config.yaml
n_layer: 16
d_model: 64
n_head: 2
n_kv_head: 2
head_dim: 32
d_mlp: 256
vocab_size: 512
activation: "tanh_gelu"
norm: "layernorm"
norm_place: "pre"
norm_eps: 1e-06
positions: "learned"
qk_norm: false
attn_scale: 0.177
bias: "all"
tie_embeddings: true
parallel_block: false
init: "normal"
init_std_qkv: 0.0625
init_std_o: 0.0111
init_std_up: 0.0625
init_std_down: 0.0111
optimizer: "soap_variant"
lr: 0.00468
beta1: 0.95
beta2: 0.99
weight_decay: 0.083
lr_head: 0.014
grad_clip: 2.0
warmup_steps: 200
schedule: "wsd"
decay_fraction: 0.516
decay_shape: "linear"
final_lr_fraction: 0.02
batch_tokens: 32768
seq_len: 384
doc_mask: true
train_tokens: 140400000
steps: 4285
dataset: "wikipedia_en"
Each number is 128 + 32 x the weight over its row's rms, rounded and kept within 0 to 255. Layers, rows and columns count from 0. Numbers have three digits each. The size before them is the row's rms in percent of the matrix's.

# layer 11 attention query, 64x64, rms 0.178, rows 0-63, columns 0-63
097:088090146134086092167083132159130143127117146058107075026115104167139166116120078154132155102166152136119189157138123113108177147149123113131073107154160171127115159169124093114119166090165115
099:125043136140109133169118135131145104115145146079123154164149158197060095150152152153179090139124094171133122087127166110092147096132192086068137104133115109081160150163112126113123138200142101
099:088087118162134137119140127174162113146199142084137092110111062150112157154128130128100153072117160151085099165151150065129144124111147161170137081092166083156123133133184157100142142125213086
095:116153147155072099173069124129128186124135101108093202154049161120142094131166130124130130141163170131140108114135146108075117102127123170129143160050126150151157102092169119127057112125078162
097:167156159069110153168115103172104120111163106109096126066189123157202081124171144109168157142130165176073152155127111098089147199107106116165121122102132115120166104124129085144121126074128085
082:115131151157082062159158128168148089171108116105089131103105098108183120129058131118141139130216141134166088175171094174108125127151175128129133164117081163087118085134104167110120076162152128
105:144110128120143115122142107120101168107158168081213131112127092129138127162108178106079095148107185173115233132139167140098096115161118118108121101116158106153134128107106193140102086062111099
104:140076137146154108160136124157112091090125176107137175143147071124127137125157122134035113138088125149124095116101099175053150172057137145166159170092122131116099079107145161152173167117153162
088:091149160167156133095129108112068152128140145125116129118168117105179175142136156120119115165089144134125127134126183163192075068127140135171091137191096170088142065120175076113164120121074087
083:087086112145087136148111178096075183140128093103144081208138101100105093156167122104113086139208154110165124134107119148131141137082121154164103091125122098072092105110161122119123192087142158
097:192136117150148099135080142193098188212117164127115163137120168135148098123127108129105092135130098148139109145101206154128143090146112070109164128104130201127148098092073137142081131091107111
096:131124157113109069109134133118137111126146124153116125124135076158172177153171110136114082024137143080106168126087163075137109138200158099148090129123101104215142109127173124100121117106085136
078:122078148093089202120151125135142114137150094108123152098172164185159184098083063096110158129127144177131124128105128142098096102128092066180123119133064174155111155152110076143114152182140147
093:075120136061164126157174118093099188152133161080105161109111149132109135133144132125146120124084114079100095173174163173120104103183107114082116109110157148121076073153083131154118122125166047
096:141160145128134082184127137095117138158206110125080175079102111175073176142123080087094139094126117149156183071132136123151143157094153111139073120164112079105088111081155097152122105121154093
104:129084120115169140135138159154174145146111115120147158144062127127142081089118127154166137175127104138111102060210112186141158107174122071146128171125179094101155161066139099108137117163117069
095:126127144148158149154139100086208121128163044072113109200111165076162121109120159149163148125165136111112094106109106213103094132165145116150138086151136139139104093127096162119154108165115080
085:102153117148103156145155070078216139126104142148077127149133168109139115185107174176137135127059118156077157146098151125181141116124128129055096083148154167124089131114179097167148133102125121
103:179110067100118177167175142065171151110092139153145121135140160096164142122201094125104098119163155108068112126180110086183147141114088162126160135122145128198134114119164121069115142117101112
082:124150153109097124136048134080113147128141076135078140157126144126169111127152168132095095204111128152132135065114071160142151111183103137109087160077145150109136112150049137087148093178159111
086:123136092103072158119129127070158094148099128120089144169128133202100173143140161144125141126113145150149085164205136173129087158172164121149124177103183176153112110131087101142116140195113075
110:099162072131114107179146173115106118167126205114078180159098106118156132129176136116124125143137099092107114130083087091120081146129080123157121122104165123113113164058108203125106143145074074
092:090082097174128098113139160127094172103119038094148111164132108101158161123134132158105100149116133178052177154131155105175114128150132108101146192114137099110077189105074109153137172111131119
085:087102120164138083174146153126162106125162078098125131072192097149068077153140167100128194138151128215131128132150112128115140111129161107153167158112068164187092122125142135109156136174148121
094:134121112105102122147098096140119138156181087111202136160150109160132139070117223187126181114127089128123118059091069088130150116105137146109105146150167089143103105103123075079114104119141096
099:129075054164142124141120102139101148112156130173072161139148124138129105160116200210114154093120112133104161122166130113132169126107091141165216118144157142068080138142150138102117170115090093
089:157157090073151152111172143099161050138125154106120095144142152141121137120186038146067119156155072130141133162135148072114104105136121148099147099123107154082108127156065129126149094140065157
087:132153148071155098129086106124165062162088106152183152122149083159091123142105124133157169145124110166092120179120156141167178074098156048140146150121107158132091157058143120136119089105163153
095:107205107062149112117108047153088176154140112083174130132116190128169146150164140096126126114116142110120177100139144138173186115127100120124114203162158129110127076147127165133149105182123112
093:153140138115144135131134120143109129091113087225130169158061155109150118092136140139189043149131139142130160144135125106218147185171110152108125151147111182166108090165143160107150134121100144
106:082081113131117175134177145125085116169131069174149145140169173083073102076119147144102103104142052116129148085127150104142155134119102166166117122133171115102188175121120123206117089131144123
099:153115044114151110118154121146170100129129126136176109104081099104113147220141123141144192092129103121120115102112139132123087161179174114129105115110068136119091144131175116092193131123186068
105:141188082123116111102161131090132137161147140142040106133150084094150094112146126117093182079141102157158083185103097148101140120108093094145130110172124178126165187104169122086122184117101173
106:141079115128124137131183153150105066137074113078190129140056120174116085077142139146139097152144186178139106110111094122101169128159131101161179144167095116123135115162105105089141138149132208
111:124095124136095189104107125136095108133154139146104119194124132145108154085152181151079080136086130083125068109103152079103133149139156136118113144064164108127202126074164115097104109209097122
115:109124119137180113127128155094124119103135121142071100172162122106146123127092142214121110202125118142096120159139124119136144115072147024037161094163134116139095115123150169088113110125089129
105:182143129119137108116122099130146119111161161160146156149163174106132092121091088181126084111123132087092132070101105167182157140126091121173074127196105095133144097094109112053183119094073106
112:173102134095167127117080094066152156113128098088129106111118141152165126144087122158111140151123154084149133147138185171133160082099170154088091079129142160094183086168210093113105085153141161
105:082134105170162157105152139174122139171041136093133117209202085107128116127116114138141126091175168075091115119141102139087099096177150143102117107145128109113082077132134109110132105183163139
106:044138188131102157142154082087198124104123117151151102124107129134100116109091141154140144133111200075146141121197092165130135191112097181151123153138113177112147143098153110132159081107147085
108:153170146152173154187125115107139194072125161150110169100061185184138102110114173142150132147156129109173082087116074139095161133103073107119160140140151123132136065126117106146084111168128160
099:174087072091138186166129115112177108188165152167130165094142122138077138137090145181148113105125140096116165053096134151106148131107136122112139077141114179131087181137142095180132130160186103
102:108143108158104142101125181123047123090098175148125096113139094086156091133078108198186084111081094160133134091133173143187131121130141174099163142146123165140155133114097142126117082163081171
108:181167151140227090139160080141117103173092187141086162164087146130130058117097164119116131102098108134151169104158142116155109126174070131102150123067124128095134109128153155081116140127144092
108:136104166086148176157159115129165116102089170204166140094141160115140122059125139084163121108122092130109164129146203127108124113125116078198128059100096105176146116119103142140094129090120178
112:093102103154097127104133132136198081118164134133117098184138175133107092106029145134136141122169051174161068112178126113149123108182128149089143069116138123116116145152111108180114133110100134
098:128104124116129125191169112108073075153181138161115124137145125138171134124154108079153136099108156128119082176090127174147126101112106104138099158120084094145107129064148044171113052105126070
103:073088119106122121181105123102054116086127133127122129096156125190170132153155139180077195074174081085130147106165157090135119176095103129155121142150128136125122136174120052113127163139159136
102:168111091168106127092104102172127133063088101140130164167124155147158129139108148122153090073060157118099107094182174071086075154133179127111136119185131097124119167148177078117130125100164107
111:081126098077097073133090060129121144132163088130142153147088111109190108162163095136119114179147127172142152076122076158100093163136180107145104096127103138135128109100150128187189128196132151
110:128079110184136170129111090105104080207096152185099074150076163154102123120134055097163136156119083125113080149135101108137092161113138185145159139165102127172145151157140151119173140156112116
103:145135105119115132153192094150140132140157021164131084131071149123121164149098176201148126089150112151081152141099137146129088082177132118132171128159168136116124137114096110108100149195150086
101:143081153187099093156109187122129094113177178092145170123132135172131139084128141123170180119158091168102109137135117120082100074115156116101110139133053167134135107090106137061139105175162081
096:153088139091123155115170114079094142104141104098073174150142166082091144151105115115186110168135185182179142128159170126135066147123063123164165146138098151143118064140092126142109120161082105
109:078193135094127083150110137144112169118135062151079109151180101162094185061060113117120083049139131128132142118117113150159111157161116098119107122142127153172127081152146113154131117137178171
107:072125084098134130070082092133168170166140163121115124153072141112177129072143129139182125145087135119045102150186114140160157069156126151113115177155130121098139125163062086113124135137125148
099:085188115113128106121146164078114179141124133197177146117124150143121082128063172104049129171135119115134185184135126127130108087103185141176134119149131076132108149152143083122097110183125144
102:090114156140135115092155129168189076151127115131088120066098136144151144146101107166126141158086148138134124152101114199160048151114191082170086140105124194180133129169149110112079154122118119
099:162155099137074168109117172132128116129083051153154148157159128100119114103162151175117109169127034125142127110119116151164115152120115054115127155139087140078162111110093114144150129121223123
104:117114053118152090139167192072154141091114123096166102143140121129093121117177150125182154158085118118133120119187149192181150091141142126139169116094163126166104114171175108166169152151098080
094:084159065111128175153184110136129075114169131132105167091174180130129088152126137083088076150129138094096122220122139094155136184127151088112108131133156158156153125146102171111141174179132130
112:121111127141131181144115145123136132119161119117155106094119134092116121182077163203114132163085102197146121139142096179130159163074111176142141123068096052175121104139130125067122157126195122
110:119121137122159143164117121129077134122174122176178155130168100122118122059170089182159135182111174120127157087154102106134092084155092182113106101142148128086180136180116153142051177099145120
099:132141126158128166099122165100148149114140061149066167119122130155124074129151120116121176113115151188120174112168103088161192162158107058115058157131116115116143159172123080134142106195155152